Part of a small language model's weights: rotary positions, tied embeddings.
Each number is 128 + 24 x the weight over its row's rms, rounded and kept within 0 to 255. Layers, rows and columns count from 0. Numbers have three digits each. The size before them is the row's rms in percent of the matrix's.

# down: layer 5 MLP down (transposed), 1024x256, rms 0.119, rows 541-607, columns 64-127
# gate: layer 5 MLP gate, 1024x256, rms 0.12, rows 542-608, columns 64-127
# up: layer 5 MLP up, 1024x256, rms 0.125, rows 542-607, columns 64-127
down541 106:131156106068086128092122126116139098133129096148115126099117125136107141164097167121136075142137089150123121118111090101123120114122112118127135134130149129137102093144111124132091152114123122
gate542 107:146127096150160181088134116098160098136114184111141128144142135117127135147071155133084116127146118121131168150157155118101111170130148110096134111110129101106123117115152135135115094109118129
up542 106:166188112155134145077124127143152150114149153164149156136163125105149122126087140098125130147131118123141112134138121130137119164144138128093141104128146158099133091120150108150129129146122141
down542 105:140108117153179135125108121112115091119123128158114123147119135135102132135127185153105107162140110101114152152131155137171133128134144121139111183139119131104139095159115155139131099097112135
gate543 097:132128100105140141133136140126069103092154100111112139101102144166097121127168122136124120140108124108183132124157109125124088148170139102171177158133157116118146136143122124118132166122131101
up543 106:123154136101152086126101186131113122123144112158123130130126109153144120117110177148121143141127111112132094107113122174140128127158162148127186168156065159141104135062111107110146098129086135
down543 075:139178131090099101131110117150148116127119104086112118144140100125139111131116119113131083138144145141126137116151124146134145116101125150155133078130097146150080115126096147108146114123120126
gate544 099:146059102124159131097064130101120105136152116122149118146126127114152101148099124123146138142124107168106130096123141154136114125132151131117169113143125096108119112120104143136099101125085166
up544 094:092138130118092121167151181115137133112148149143187123162157140164141189123106142097129145147116122164120118131124167108163117129155149119144143122121078104109126144124155133170136173163161123
down544 099:158143122153133075105155119138147135078147126144093131136111141118074125156178127077117137119139175123160139129169113138104113127106160154119113128166157129113120155170165149152109095094136147
gate545 097:091121148123114126126155100135084171143110097140151169135128088183170107141136109110113111136124101141107127155131106130151131196116116142092138146122096129101138137141142167098106150150150113
up545 103:133141139103100127150065170168120143149155112147118143153120160164157099133102129118163118113121059117132148169120185101131170126136139108134112152154080170164140178128145119152113154141096114
down545 104:136107139132124155129128112130070147201143114133135096093114160101173136089108088112152115095108162119101152094115130109126177097139146126110146097104132147142095135124113134133161137144125126
gate546 094:115139113155142151138168125120096115084119105137079131119089093139106125137130129119121161137122100120141125123091125102101110103139104101106163152148142140138136127151134172129124130117129135
up546 096:150123130106162115149121148124144211084126120089171119133092149132145131147122116111112111133080106136125119088117155122100148140107121155135108130117119122116136147124134169130160106140121143
down546 096:125141099118150126147096089137134161162140125097147153117162128126122129146136111110105117115147118106115070085086166165128149095120117114142142121107160124148112134132118107079142079108163105
gate547 106:148136154182099137099100085148153144119113145156161106166128127111130106130132080134122142128139172112119109087116109169175118139114090158120085115132137114092121131099165141124135088138129136
up547 105:127117144101121094116134134095136117094119156134117088137155153133120133117145154141132177057145094122136133107155151143120115121091118123092191163116105138142144134137125158146111115142151155
down547 109:128080112111119180162091130109080182107126146135155144136083165158098156107162105127147139097147164126113133114126137105138121145127121124158111133126169118106143133112102099128098126134180107
gate548 101:147190126151134111163119131111095142104128114143128114094124116144110141125129137140120162170110110139155165141120117130101127163130100118124114141152136104119110114138166099060161144106128197
up548 101:136102132082150112139086126146141149151109122110121134136112102134113175188128100124133120103157145087111125100174133115133104111086117161083100120123121125137142178108128127181063142141126076
down548 093:124102105132139119141099136142156099152120156120111164114072111147124157121101162099146146148153140129122130145135151111114150157148154113111120089090090179156112133115102158145154165128079125
gate549 102:135113147139168154118132168125126135121162106092133130144112149159100098130114116157132124145138124131127111163118101165120167118146144115112089153127136081128153100116131134090108119114086158
up549 102:108147148073158132143139137115116119143142111175129141114127114126119145107156135122114150102131190143137143178096103128087149150161080122144122139093135127134130158105154144093105110120086132
down549 108:122162086157105148096117105102109139137118093183133131126155132110126155133155125104116140127092115121147143124126133117135115105131115117159083100117163128146131139093149089135129125131121143
gate550 101:125093109133113118124124121130120108128131114183148142121136099163120137150172136106103102116135147102110120110115179136157122115142137160106139131119151117147114174138149135118147145111120118
up550 099:125122144122140099119116114161124098116118167133093122131105126132112124143137162122074111148148167160170156158121167125101079114117143120106099144121135099103100112081097157107151169158114137
down550 096:152123128099116126112161131157151148136148108114082098132111124139138124088150140129156104144087160116100093104123115152114142166094143128150110107111121089131086133127129157102103183138149129
gate551 091:130153125109119147119135148090137083137124180119179112113121144139108164154092159126146120133155107094093093147105166154113121116088172101146149144124128128066128164115119116137146161145144122
up551 097:097146154090182135109123135157125144113126134130153152120113171153191135150098167122151147159155124148108111127142108100126085132150101195093090160077126160111126171080139122144160114138110085
down551 091:089130111154098106145127123128102107154159103134108126159121133117142147098149092127136131108140163144144100108104123106152117147125139144181111103152110114146094113189119144084120067095152137
gate552 107:116075145160131122144131157080100079135157121130158086139159120126129111095130138178168088092155166137083102161126161189130092139115116158137132159128123085096171142148125149143127170140162149
up552 107:113131106157132187127123137132124137158135087129103107128136124162123095095106108099141127153145136143145123137143071123080115116162169157134125146132168153151126151136099119137150148158101155
down552 104:106079105159157166112105135134143113094130108127155130112115143136113107123155143106156135136142135102145133144103132053146134124112155102136148142108146141155161181142142139130124118156127120
gate553 106:124159129142169137131122142134151113143116162178148135123110090072104106081076117101148136111141149161118097154114122151114119078106150127138130119177155163099176141101120106118143139151116161
up553 098:128176147136150122130171115152152092155142126111108104132121112116112127129118129080129132145113174140104146129117104122101119133181138157112111101118151160134138137090106134146149110113167113
down553 100:112162147101150134150136135126087139113113166108127090140153146117145140102114115120139114085129161111110096145135157132101098118126155144109123128106157077128100104106123139119116127141093140
gate554 088:120128127146089134157151145122111129101155151165080114113127135104121159127143130138079136137128144116161109118142187131107117100135167131171130134120162142200145086089133122161146125127165127
up554 090:084129140125142117133095182105152096101105139147128125142195136098126088152125128156137106100141124134130183097121138132118111173118167146114144135144166111120173061164165149107132100124110159
down554 096:152117115172067106149144119151135151133153120144098124135109143117117129125098115115157153138120131136097100165144169142100134116112139157157094132171123136122099144110117102060079130132133096
gate555 092:081150098111149171084124141113148098179156152147137121152142132118101138092123046112135135135150121161105110118160155067118140082143115106115124155139121152138123147143126092109085172124145154
up555 095:098121120101132166105106146122119152084126146137091168086112116100136133152125127100104170122130145137113122143112134117113154066121161184104126090136097169074149135113148127103140156134130133
down555 094:140117069098147128150115157114120136127125141111107147119131150160095113132134133082153168181142141163103104114172135129154176145081151148138108149138105098146144136124142126167182108161093108
gate556 100:117161157141153110122110140146154092100150155144110137174153166122129168111143169122120114142130146093160133107131167126133150151091144123090094145105066099121104113126098106102098115119127149
up556 106:174156160162130102150118122125105104140138100124110086144125110121109108138147116112094071108133127156107131114132114128114096135163105120105158145147097155125133118141116131117159121127156128
down556 106:090131136149168139135108164160122096117124101157169127156122145111148152124183146124117144163136101148155137097075108110128139125145117159139093119117152182140082105159146084147175137150128183
gate557 105:107121091150134161157153145121126098081134112110119103122120162082080113075128102069107130103120147128128096131140155113137111128189107124105153140124164129163181080188102131116110101106088158
up557 099:128155135093097132098100109152139114134103102099099123103113062128153144129118123126094135154130105123154110097142121117114149132123085142156159086115139155102123149111112113182141153117126135
down557 103:121121174151121151125109147127090136169150118098152139122134118147101117127158136136092096129108116132111135132131171138128152111117106085123139182141142165114164130074121126134139131124168130
gate558 106:074164079170083124120092128131143175103139118129118132128120127147107112152143148177131138088082150101106103167122148126134147126160100159111132160118171156083122126128132141145175167123117161
up558 098:196097132160105118137135156097096123115124179122135131143119175100126128079134149108156174109139148142149150156159125094123142102115142055139129118126094105118099090152116134140133122131144097
down558 090:119155152109138099171124130120137125162129135126127151144127109104105145182153104135139122166173113128113131156148125098104129122124133102177150083140120089137146146107176117116103156138131122
gate559 103:073098106117183109127092138125139116162110144125147105148136139138136163124117111137133098153125134104122102160087111130144145134179123179173111140121123132162125111135069114098137122151165172
up559 098:107125138084113142135127130159122140123107150159102149113138146184114136086154187115124155112126124069164130093107122137107097131147142155152161084187106099108098130096139143113098075081114110
down559 103:128171141107102175095118128105131119144123115154116141172120099101150152111136136126128108116147160185127142141135138183157140112139109122077117133180161112132141137115124141119097152115108120
gate560 104:123118093133127120113122132149120074135156141112134099168164172145139110163128154119130187138109114144136130104138123171119123146153131073097126176095133147108095111143082126144158113135103159
up560 099:131113107145095103126118138080098141153085128145133097153167120152112135172188159116155132186132114139108137127123099155120133155157169160137137167121112126102070146120144101166148142124126178
down560 103:119068119084106116142129110157129160137122154152096102142114133107123090122130097126101107138133144096077130119079183094136120124144157146142098165116170115155144109121120112112117160143124167
gate561 105:119172162116087103139135160169120066124110119112155123129143141155154130122131088138079121148127116118140124132134174152133153143126138136077113181124168152127099122168124145160102126138186095
up561 095:092104116105116174152157099144139101118162151117115128136147138168102075128137127152119124133123122083174110108125083154155137163123118133101137156081180099123126119130123108097140113142114146
down561 099:133084129115125104183145125149080136168121127135118151147134134120134071106148135109131141107102108148137165124141096119097171117150125149132142140127122167151139133143146125114090122132171088
gate562 089:126118106148146113145111098112139111150167102093096150143152140105053118151085145097128172151104083130164128151123148121106173087100136160132114120105175137132211130131156162127157134103119130
up562 093:145085128139133135137133117105117117165136104127138139148134123144067123129137129101098135110159164144110118148171091127172106157114102084122094134148125146103166146157117135109168179135130163
down562 092:144145155093115102130127130154108164110117166102089149150147165165145113135150166108122114139128108128142065096094141145128114144148110142166134157103133071123142125088116111157135144098141130
gate563 095:121128096102100159077107145134085147121128154120126118119194159115108093119123155126100144155161153130152115137136121138146137108102134128171113144110090118098119154117137094134125119147093141
up563 097:134115098138135125133140100152182132094079154183172129135129136142101139126155123101149096128147112150120138138147100110138115155126169144119127145143110103125131106108107139125125123100123135
down563 099:116105135126129147135043094132143109104105121141095084126133135145121149145107123092174113146104099143111097134109108136161134116099176100138117128130098133111155153112089166112152164091172138
gate564 075:146141135121121133150096132100118090127130060147106131148129158138121122142164162161103126154131142104154107093096129108104106105147130108130129134120140163110148119136163147090096085116137124
up564 074:135096153101141149146116136109114142137146139149161096097106141120116110164130158155130158119120155128124142119133145137129112124182153143122119105113100154142096151125157146102110143143160140
down564 094:131118112120109080104136136134139138124132101144141127110124144111114153103077136082133131141120146141117114156121128159139140142101148174151130137133152099078067119121094105124127148120085106
gate565 097:159101106120151136092119131080181141136103129135138130118140150106109123125126137117125140155139147155148107098148156124131174148100151142105140104141135088099118134141135106140156161115117116
up565 099:137154155143108146094125107120113131109143147084072123155124075153122126164097143164147156128080118142154097078126144129082100121107098126096135170105091203129135127137124112151123131110147142
down565 093:114097109091088150144113159140132083132131083130154108120157133091120180132120139103141119161101130143123146137135166141146128144116155161181151106124135112100099139088132163103163093086123107
gate566 097:122160102122136154098081138144086077137133127101117136182128150170144153099091091123100146130133126132141125126154133120105139099128086123102123152174142148177129135077101158098134157108136094
up566 095:099140116160122118137110120151135106087128091142142148132171121125130102144124111094103115117101127138126156079161128123105142137131137142140137122067155138165164092110115107128093119124179086
down566 088:140133093096157175153135141112163158139140129138112133105105133128139188124150109125111133140131150080121140124119117101146124098154116119075104114128128155116098148151155148129158134122127121
gate567 102:080154127148095112128092127121146133132149106137117152111152153123141152139138090154147125122109136130137118145153128141154086108136092153146116119079135131109147124132124165148159137105152118
up567 103:137132127109116153133101134149083158108169129162120114139152118148121132118143111082134111117091107105132135119137113132131161149144138094102137061200083142069137138092131128137121163118143152
down567 104:139133154143139089106119127105103114143095125160151129157129145113132171161120097111126103171133127141081159126137118130118103124170124112156122123177103119145120168168167147144141150138171142
gate568 108:155130104142168155096158152099170132123077123122151123102152138133113127169134089146151131129106113159075100156132152092154130144146162085107133118137099141097140144147161152111152135111089121
up568 102:097143142147121167143132118118133131136076125097129119144122052123152116135180131131135129130127134152113086101139112073172167156136127103091116129152098154181098138134130127157129134138099105
down568 104:116105138132155133134091150108124119130119101122129147117153111136122113125136092122153137157101116114125111132161083112150129138161129071073145138148111110127126115138147147082145146117131112
gate569 094:129167114167150125090137117103128130135153100130115166093107113129098134141110156164108134160116095130112132135142112062126096129103067130091130105099133189105125141101128144104126129111134128
up569 107:109143111110124110141138152124114143133158172133091134100104172134128114152166148140103137111124168089124128129150115147124110135118123073109163178108117175115126144181164133159138100136139161
down569 104:167122127118112126144132099104125128125146146105136137143130133098140108127133124131128159094144133164100138128155153098129119119153199121091151136100170164087148119146125113166151112119111134
gate570 105:129150141113152145091100123193136105110142125104113145136149147097168140144141086101149068150100155122101114119179159110150132095147123098164129141137159114137088158144155109059142126137102208
up570 107:118149099132142146203178142159107121146121111155064115108122153108104103145103170121110125121133128141139092128121116153102119125137119156114138107089094148138077136133081137089160177067104120
down570 101:150142133116136126109114169182098110123149124213124152123170134133104092101161133091130125099079138126135120135140100119170134159136126057081121120147130146128136140121111130140115132125127099
gate571 106:133150107111111124127155146095127109155133143122127098095115117169120118138140127108172136102138131133140095144145131101155105133162151147161123102123152101132173174111124132075103154111157132
up571 100:139113111134113134106148156142095153154135117123075147173124169091146093171141124088150171179142126128095139116152123162110118155112129103154163134097174114099107162128150126098142107162166103
down571 098:168135144110101136087066145117127137114115129127119131142133110140150083148107106087104183145135172163134109130108139117137160148147132110161113098113110136102125108109102101159151103096081129
gate572 106:102114135165155110100134143154143121128111121108112162147108133095149140139118137113087142107082142158117158151159118091123127068115138108054093122091160119124120176130135110168129160147169156
up572 096:094112118168145143093137109162141159129121136131131130143080126124136137123153138122088134137104150149125129134120075123113128161120103119102127102078136138120131132121168181134127161116124113
down572 099:080093128104105117132106143132116114179175153110162126134119157097099177147140119134149143109090112126111124180129125122095091100095170101081138111123163131134121155126156128115153140124105144
gate573 103:158158152175140142096095171097157121125133130119205129107116156118105090132141116212135127139167130138160111126115122143138159138120160166127111144133168121107125130138092127101101155125123150
up573 104:126130105092150119173171123140128089094144119135083124130137120136096169115146193119123092137110146110118122098150097130133122128106111093123131147115110133112149094114119088112138098121138114
down573 101:110153131145138134141181080135102110120133104103121147090093107119134136096072152119079115125078107114200171118137161160076126142132117122125154157106123106120166159139169137134119115141168113
gate574 110:121097102143110115137116097113123119127097178148095129152142113144095127153168139139173132126113086168127123128143149086117108144121122137154118129121147121137148132119183130112151111071149085
up574 108:122137130134138119167119117120122107155104091158124150156106149108137161124060109118115168130112106123163118179072119132106122125100105082124178126111080099134109135140146113149118111116127094
down574 102:115132149142129072160155106070152123189102155135099129125093114121111168110106093169117143104139121125111122142141122155131128097114121143122155101090151094134088133124138097135103136133115133
gate575 101:145133119076108097158126153100115115131115150137086128131084129103157111118102131143129134116115111100103089143119167115133118133144195131098112130130161092149171130125124143143146145117159150
up575 098:103119126082103158121131121100159107132098125152133148144119111126132129065117122145183127139098189164129104152104152157096140138102170107181145122101087177155132106104110113145115137138139110
down575 098:161126133127083143146122088163187155097134137127112134122103114112130128135093191123121167114118171153110131146138136133183137100116159107119099160152126139148123105125166068178074134134107145
gate576 099:157134119097141128152144136133107123075134117135140115122169140083119125086128078180158188171179131133142125106116143142094148118148136141133133064145145075160128138116109168123142133142110142
up576 103:086147115137125137131102143154173163141100159140144137141125116157130102156123148132107145198141185110146092163155092152147122148140148146124135101139144122125162146133109129107090149177134131
down576 106:111107093175162119129127145127081105119131127092119100158105105141125131158128125154136162188169127109133088102143132120118112089153101139149116105149136174096115105102145157088134103098119145
gate577 079:096126111125090136123135126142104115150154139114108105092164141136110133123169123177159110083171075143118157153129107118129147143151130155128101142126148124150117134151113133146140108076069160
up577 099:138133097099142146074095152100123153163123160078114113119111161148137102121165109095155124164103124154116129127144121164088145122109170081109133127182122107127130135126129142138160130165136074
down577 084:179092139133164123142142132115166128126127113136093132158139154108116152126096166128145174109161119159129149121137121114110050147120070159121160138102128121123176108154129092103116116177103121
gate578 104:155146124164129167126184155150136109125108153116143142121112129113117143136112174165130108143144143123121089122129130111147154140138170109193084095146155136135143095130163163110150133118140181
up578 106:089118140062175100120137094141123100116115099178128123146138095096113107150151155131136081121119168099122134137130163163118120130126133136117145135110131145093126147144139088101124120153118139
down578 107:132090144126161122139122154152139123130104131125099136114125172106173100111133141136134124114114107124114100155074094147116172138117131108153126150145140176153194115150142109131171120100127125
gate579 097:129147140144138170158146121104179111131137149144157147077092124121080090121129167121168127120136147157127146112100124104126179126122183154118103164175125138086152173111163124121145096133133105
up579 098:105119123093137109146108099137136148123121103141087166137107131151145128120126114126131114132090097115149108162131112092099146157123137137127118127135104121090104082153138157139114174107102107
down579 095:098127100138174138130137132092123151147144120166147133122091121125172120118104165148127127159131082162150133083129105070172122104131171113114122117150139141125096104143167132137126092114133098
gate580 095:107097115152166107149185114106111130122168160183114150115117110175102156132098128137138183117115142109137109106146143131098103118137116135089136111107129127103124120109121146149119105138144143
up580 098:098134124118119105151108137122144147089096131097119090149111080117159103136140112114062128118124131108101180122116115107150136168127123114156147143108155130136139115144078108113137110130087116
down580 098:173108128115103122158150120113148113099109122123125154102106114129141133121136081148156114134104106159108123117133137156161138158115149154130152102139122155148162171134042125149144142139123111
gate581 099:119136131104134159118104154127118108120108136130110131110168139164170160096118128130126130141136088162155107127151158113118142101148157173165164140088132131166116122101161156118120176098139111
up581 095:126138117106135148119123113161140094103079145110166146101088163142140120095123120160083150122102106157133101157155144101175110115185119133101096141118133106129125144141104131109155161127113095
down581 102:144140098169142174126104132162142150089140157133142158161098142123149132120126134105145109121138168136156145141128105146135097085092128150113125089153139128098079143172124120102140126119108126
gate582 102:140152122190102127120178106084110090137098125146154122117176143156130154097097122159114146172161073136092102117152139135131127114113133160115134148148111134156122092116093147131128094113131134
up582 099:148126128090132161127121121139130115120170133141154146112092158101138118099126144125148165163139126126153107120158118123128090115137110095126170119132086132126129152152146135149147108122116136
down582 104:141111125104162114125113168171122111148125125172156140152123175137136130103152188156178115133140127127115162144165134115142117128105159077129127112135143126090143148120160097130116121137126159
gate583 092:157092079146122138108142125084136140103173154107135139128158116123137106130150169115115126162126166111158118093159113126139126136127109097111126146182133109132077127148094104131154116164137142
up583 098:164127170143133150108092113088136147099148125115114144136181093103127128091135129100101164109119176098118109079162130138137078143112123121145137117112144117099132130139093177167148117153136188
down583 092:078153149164137180130121155113133093103084126089138124144122099159082112100156127155109125110124114097120094131129137133153151127155092134073094185157109096120146145133134129119112108134162159
gate584 110:179092123119125128095160147146136125101156124142115122132132148089117168098196129141162117134140135117098144148162105095086115088129144101095145160128134110107083145126117150105145086092111114
up584 106:150148126127104168156076177142114102172115141131123076120117101133151138154105112119148164157136128129099107144124097111129077118105143151133162147152113079115151116096169126109126139109139117
down584 110:097160127137129157119117114110116111157094137091113136113134125176113148095129172151133113078149131160141193113115075120173104113139150134131118132161097161113177138168102115159157107140082143
gate585 103:139115109116144124131138164125145161177148120122131168122132118154141144178120107092155150128131140089110098107105113126148134151108154127105142060118183145121126119142103120089140104182135112
up585 095:112116074135131133146106105145117135139141111114084116072137121113141087135129123114150103153153159160138131098137095128153110112122130148158170146133174094149129114143116088107114121164155103
down585 100:158146163097151127101121165183131159110135152143193161126102149107107137124065142089146145124085126143138111149125164132124114151152165103086083112087131123108105121104102139121131123161140134
gate586 100:120164178134105110117170116134172116114112084153121144140113136141125143173139148139123125143207143155141144169136151100128152109186140143144109099111122112136078132101134127103121136130093120
up586 101:109098120146136136130123134085153141138135126131154155143160109128101133149127146153123129152155118155168164135111141090151102170152140114111105062134123191128108157119109127111038098154098135
down586 099:102116144109103135118166120152117147108121132130102138139126129159092145130127162165106180084117147087123123133124091149146108092174128134087110112132126138154149148113096112116149144128080150
gate587 097:155118112158138117143156072073138122127141132158109135165123158139103098153185099189116101110115160165096094122109152131130117162141108117134139145169119144134084068116122119129126144109122120
up587 103:095114128169076101095119165168126133109156123112133113109121127143155178117142118124141127128102127105107119135124141116135107167171148158126101157116140091082140139117151095101158105134153125
down587 098:122164121108115144167088127162109110074113149170145057090111093101155163144146124148131102140124173121071106082121112182132134134122119117100135175137113117133136118096139154107070093140148105
gate588 129:119130075106126085136146125105111113152132145115143080074119098162123128125195124134131117116161143133116156173103117148145156142142095168128159127093131101107122141165108133157149129131168103
up588 108:104174117143118118116116133086123088155127130089110142115111130131148145139188116108173124139124119112146150147118119140141128158110136127090110096134148137132102143162119129086128144111158095
down588 124:158120145118108172110097161148164185142123113169146147138109143097104099134075143097138161145129151141119087151119130102098120121150176114133097108138105137111110135114161108127115156115119142
gate589 099:149145177124164106115113133103148134122079078142133178144131106113116177119108163117076159117118134155128124127114137145145147124126114163148142172127154109100107173145066116125125144093148098
up589 097:148097125106120073085083123127096109144126123161113174118103094144137148099087137149115146114113134100129132146124129118110176130125115133143134086112120097160139171148122104125151128166138130
down589 093:090154158136149142131146200066092141119134105106161103151143113115137118154149141097121188130158151141089142112127074129136129145115128169126143122130144115162140099103132112116161118128123130
gate590 106:177134166092180101124144147116137145104127113164140127167097137123096146090103081142090101162101148139140095122154122070151108087121144114091133133154081104156112117145132155159130114139121102
up590 101:163139114093139153113126113111129115120157116113159140163131112136120148119100139107106106099097126102108137122166152089118155095100128134123085161120096056123163106176108141097138098150130124
down590 105:155109141127112138130127128111122118123148145091155179133138118124143131150101186137104141150121117110118121089138150107160179150126134163140127128138098106100124125139112121097165113097097070
gate591 094:121131106158123103141147147082116136114130102102168168136106096127109135153118132164137092124132085100141139099124097127135122130151132125113094120113136168088151143137112146184132147187159111
up591 096:108136147125118131146133136116145164143121137102163104166125127122168099115147133155147132143126137167079176151139123177133142109107129125098079055124150149147143153105111119144106141134142102
down591 101:161139163118095165134131136075120143081154124099145153110142129162137097147129160103123146091100125106159140129127126143107111160117104117095146114127176065141104181142129140142130126117093101
gate592 101:102135164146091111143097117133144146148173109138119083121164133106120131112169136142122143107101135137163157130102145106106126156109077151110087131087166118089113118125160139150158139151123136
up592 104:141123132114153142128169111115120140165056133135114167143114120136151154113102148098133126156122115148103156125131139139161081138118126123176164131109111111136112147101140155089088135131130119
down592 101:102147124108139117148136091158126163176146142158138117150113155164122141122116118152075113109108163155129116151076089158108111131111129107145111134106168170143096160105145148131113115147120107
gate593 096:154128105115135143136172149155088122168145111123124072109107126140113112120098129114128116084137098070119106150085115105129130140138142160128110139109100133169126150111123086138100114175113131
up593 096:140115144133119138146110157143149118154117098132135158115171101124117133128127081139137142147153149118120149115140172091115113144114091107178158126122165155155099128119147102105139089152130160
down593 099:127143175107154125148105122148175160101111116116146144147098134165109127140149110092082141101140130140093131145130131109111134127108141170139140133121159116098178088168117139101136146128168106
gate594 101:117103102145118148129133095129115145120110106111112105141133113150109134129131157144155094136159132106170148128076112175096173171097109151130139077155163175152182123094068123132146148128125155
up594 113:097089139193098129126090139146180083123129149166076127125110134154152146118122095123063149124142129134149158112093168144101127152149122115139133143149144130103141120070100111108151149124096150
down594 108:125102130140128126158112145147137088128142114160115181108109068142136153149063097094124107156145127171098125131130139115173145096125135174100119151179148113135151150124091125100165131125178134
gate595 090:101130098134129132150098141116150128127153160080148164117142141149115097137070148172145151142108147125115152121123103161127098128118151167125138127120125176113076104177073085115137170103153151
up595 097:129122126172103142123184138112142145123110116124178144155131146130115125120134124092169120111136110148131136127124104127102110149138162115201112151129128170135136100133148147104063161121155115
down595 091:121127094155128176134087112065078104138099129146105131107115098065127132102149135117074068123145118109126130101082134109134111095155088105095131151105126133097139135161145152151151111117122163
gate596 104:108095116095126137142163134114150113128107178100152117160168138106128146133145112134128099130112092078113120121140135150130106097120093139099144136112139108137159126117128088131157093090145131
up596 103:163154148120123119108129106125134144094092129176131120128077118115165087131133148147141140136134130105095117089123192142123133124086159155095105129139140122136125133106146098163168122110103124
down596 100:112099151101107131129125132102140167113105117187125111125152076078201096125125086154123151130117118153109126122159175147139108161142137134142128097145142128143115091114105089176133122131150125
gate597 091:116188158061146131146105122127125135154114101133080128138129132084151093127134105163088115115121077123096078149115130158118117138110123117146110137140107143129120120173126114109159145074152098
up597 090:124091121163099152133123158125137155129069153156114100101076115107165142112139170113116163136114101110183133108137143153097117132112206092142094115199089112114164176146085120153122143155139125
down597 093:119119119108127166151147158072107117131173125182102149109111119127129117160107161104124157079133165090115108170137094136172108139116120066103144089128065122142157130092119120140101106115152134
gate598 097:132173126142067130117099127149160115122136159131129152122160114093134118124117128130111140113112125111055138128096110146148102157093107158172092153138169131090130142109101107138116102154120131
up598 096:137130144123120118163105132124116110152142152114132130137169133135114124169117119141109082169131154145122121103091107145119149134110117186102104129124135149123099155100107195115106162088122158
down598 097:114127135159120117141115065149111143133167141150114126150139090146174134150098147139109130088161119126153124104080143151136098118112109130156138127136108116123091091124106140121138116151089129
gate599 105:109152148136143173153093143099115134122116077125101136081165148121084112118193130155118101167148141121087103135153152153129150137127061125164156151144133109133155153142162147120156145104133132
up599 099:099134167167108121128156123099104133123100119119153168132139127157156132120127146137095104117142125173117105153114135131144166100168124113111124114123132130142068131147126139129109138123134136
down599 097:121124132121077128090105158151144114070146151132151149143133145105107083139149111091112133093111135149115118160121120121133176117131085104134085127092121124123132172109118093130157128096129128
gate600 078:141131105133146095104132153199159099080129112142124130147071120168087095122119119111120104177147141165130142085127119118138102117108152144123177121144171098136109134172149126148140142092094148
up600 086:122098160131156144132113113108140068155144137103127131138104095135116120132140140114109123141096131084139109127151123142151104152108097100093107073145122150130141176114102129143140141066125167
down600 079:154167135121120113174127132136137145094105164164108144107103127110149135084111144103109108131153104147109161133112120162158095120113150119100179114143131101106133128190165135130170117157115118
gate601 093:117134133126137091154158121128127095152121159188144139097091126125129169140137124102136145116141129101108096156096098147147161155126125116108153117162104135094115165152111157117094102122142127
up601 098:119108125132107150173137131103166141159109127067171152156124152121144114101115088124155148146077122110130124112168154131119166107139135154125105148106105102111119039105166110152140162163144093
down601 096:118139113125154136146146122144107088133140114131107115102115149135123120175171155131152108149149166115115144147116114142127136120142117132159131073147130121101147140121097173096122131119116151
gate602 106:106142121150156110136154093129093065140102087149151117138163129127132111160128119106086087122128127138109093165082126149162138111174170114149144076119144168132123113145115100135109154143109148
up602 099:153147113113140136083145181124087113139128132102100147155172138102121138128113107099112129074128163153105110096155124149141172119154135150100104157112134138150150132115158106120170097200128107
down602 098:140167146114100164087163118078115114112135114082110115122085090118148078159122127130132133093103102144125116127164120130151154126102095108122103142105143071140150126091075132153117146092073116
gate603 106:097132154107138139092066134142171129117128072157103127180119149124150142150112142155150131093094113082125088152146102114142115111114116083119138124128151137138125120114144117130140092082089142
up603 100:112159118113149096142101110163159134108143099128137138125167111121129145133136083127134123114128123083072108177124130133140126129192109109118121138135132133100147138093124115145129113093127069
down603 102:143118129160131149062127105166167133152089126121130122124104142110110092170169129148165107101085108128133120177147126129143125098142132130117147125153149125141164137101114087093135196132154143
gate604 101:182087123160089100110111141124103107142119120118104089172135114141089166132162146105189111116136121155140136155124130112132134165158111147103137101107101119117128146142069127125146095106125078
up604 098:149104117097132159100117163102119153139150150110082127143070175146118085120126141153096146099161131097102125131167085165144097118084104131116101148110115120144096142116121109117122155095109145
down604 098:108111141118108136087164144109127162091111157074119104146125140162143149169093110107127130142136119132150125132110114153156127135104124157137115123074071095179124099117099098081154115105100113
gate605 096:116123080130114073082166164110133146162124137065126112126133155158142128112126117114154137136117140152177090160123131112113079147115150100154148127137156111135119117158107107141148107115131130
up605 096:105103172160093093135129114174195146097117180128179112127128138133134145124121099109081109121143138164109129117119146141098128145113117195118124127147097119174124117144170151128129109125141141
down605 095:101159121097159112130158145153102128124137078127089105154134134119144135130126132048157101105119123120112135141143153176131143166135120105159132083152136116151119172156114135113077158160122102
gate606 098:143077147125171127113137098117115084181165139120170146111137098104105114089143104110114101136144153110163106135143095075138122111160149095106135124115170088075135109147100135096114183124132140
up606 097:174106116162130130133137161157124083177112122131131141111130089137156160107138091159131150114085126103086137113098135123137126131099081139105091152131116133141091158129129116101155155134164106
down606 098:107156117089106143104119141128111118147131112126111142134108081110091181104158117128065175137133075134147129124105131130115140129113138107144136156101152126144091128110145144103156128159115086
gate607 098:150100125103135148142185123166121080144125136079164123142126122118158129110124132109133115086133126143139114151078132122145158130118116160126134133151127093140092123127108154110133111150133158
up607 098:126129164154118145130095163152138134133129135116111135133160103139161101153165154137113124147137141145066060122180119124124149150111173071156166118097131144111182115141149112108144143139143110
down607 099:145137164103127145144107125121105143105092121153132166132113145163100130173103097118156129138126147133073104093148123133160173181108149139124108123111105169122129131106121141110195139150151147
gate608 100:116141134125111097141135088093143110148129178129097105114144115097108090149095099122157106108170151145126127153106158156144148023143127129126135152150166111093080125103147155150141119154155157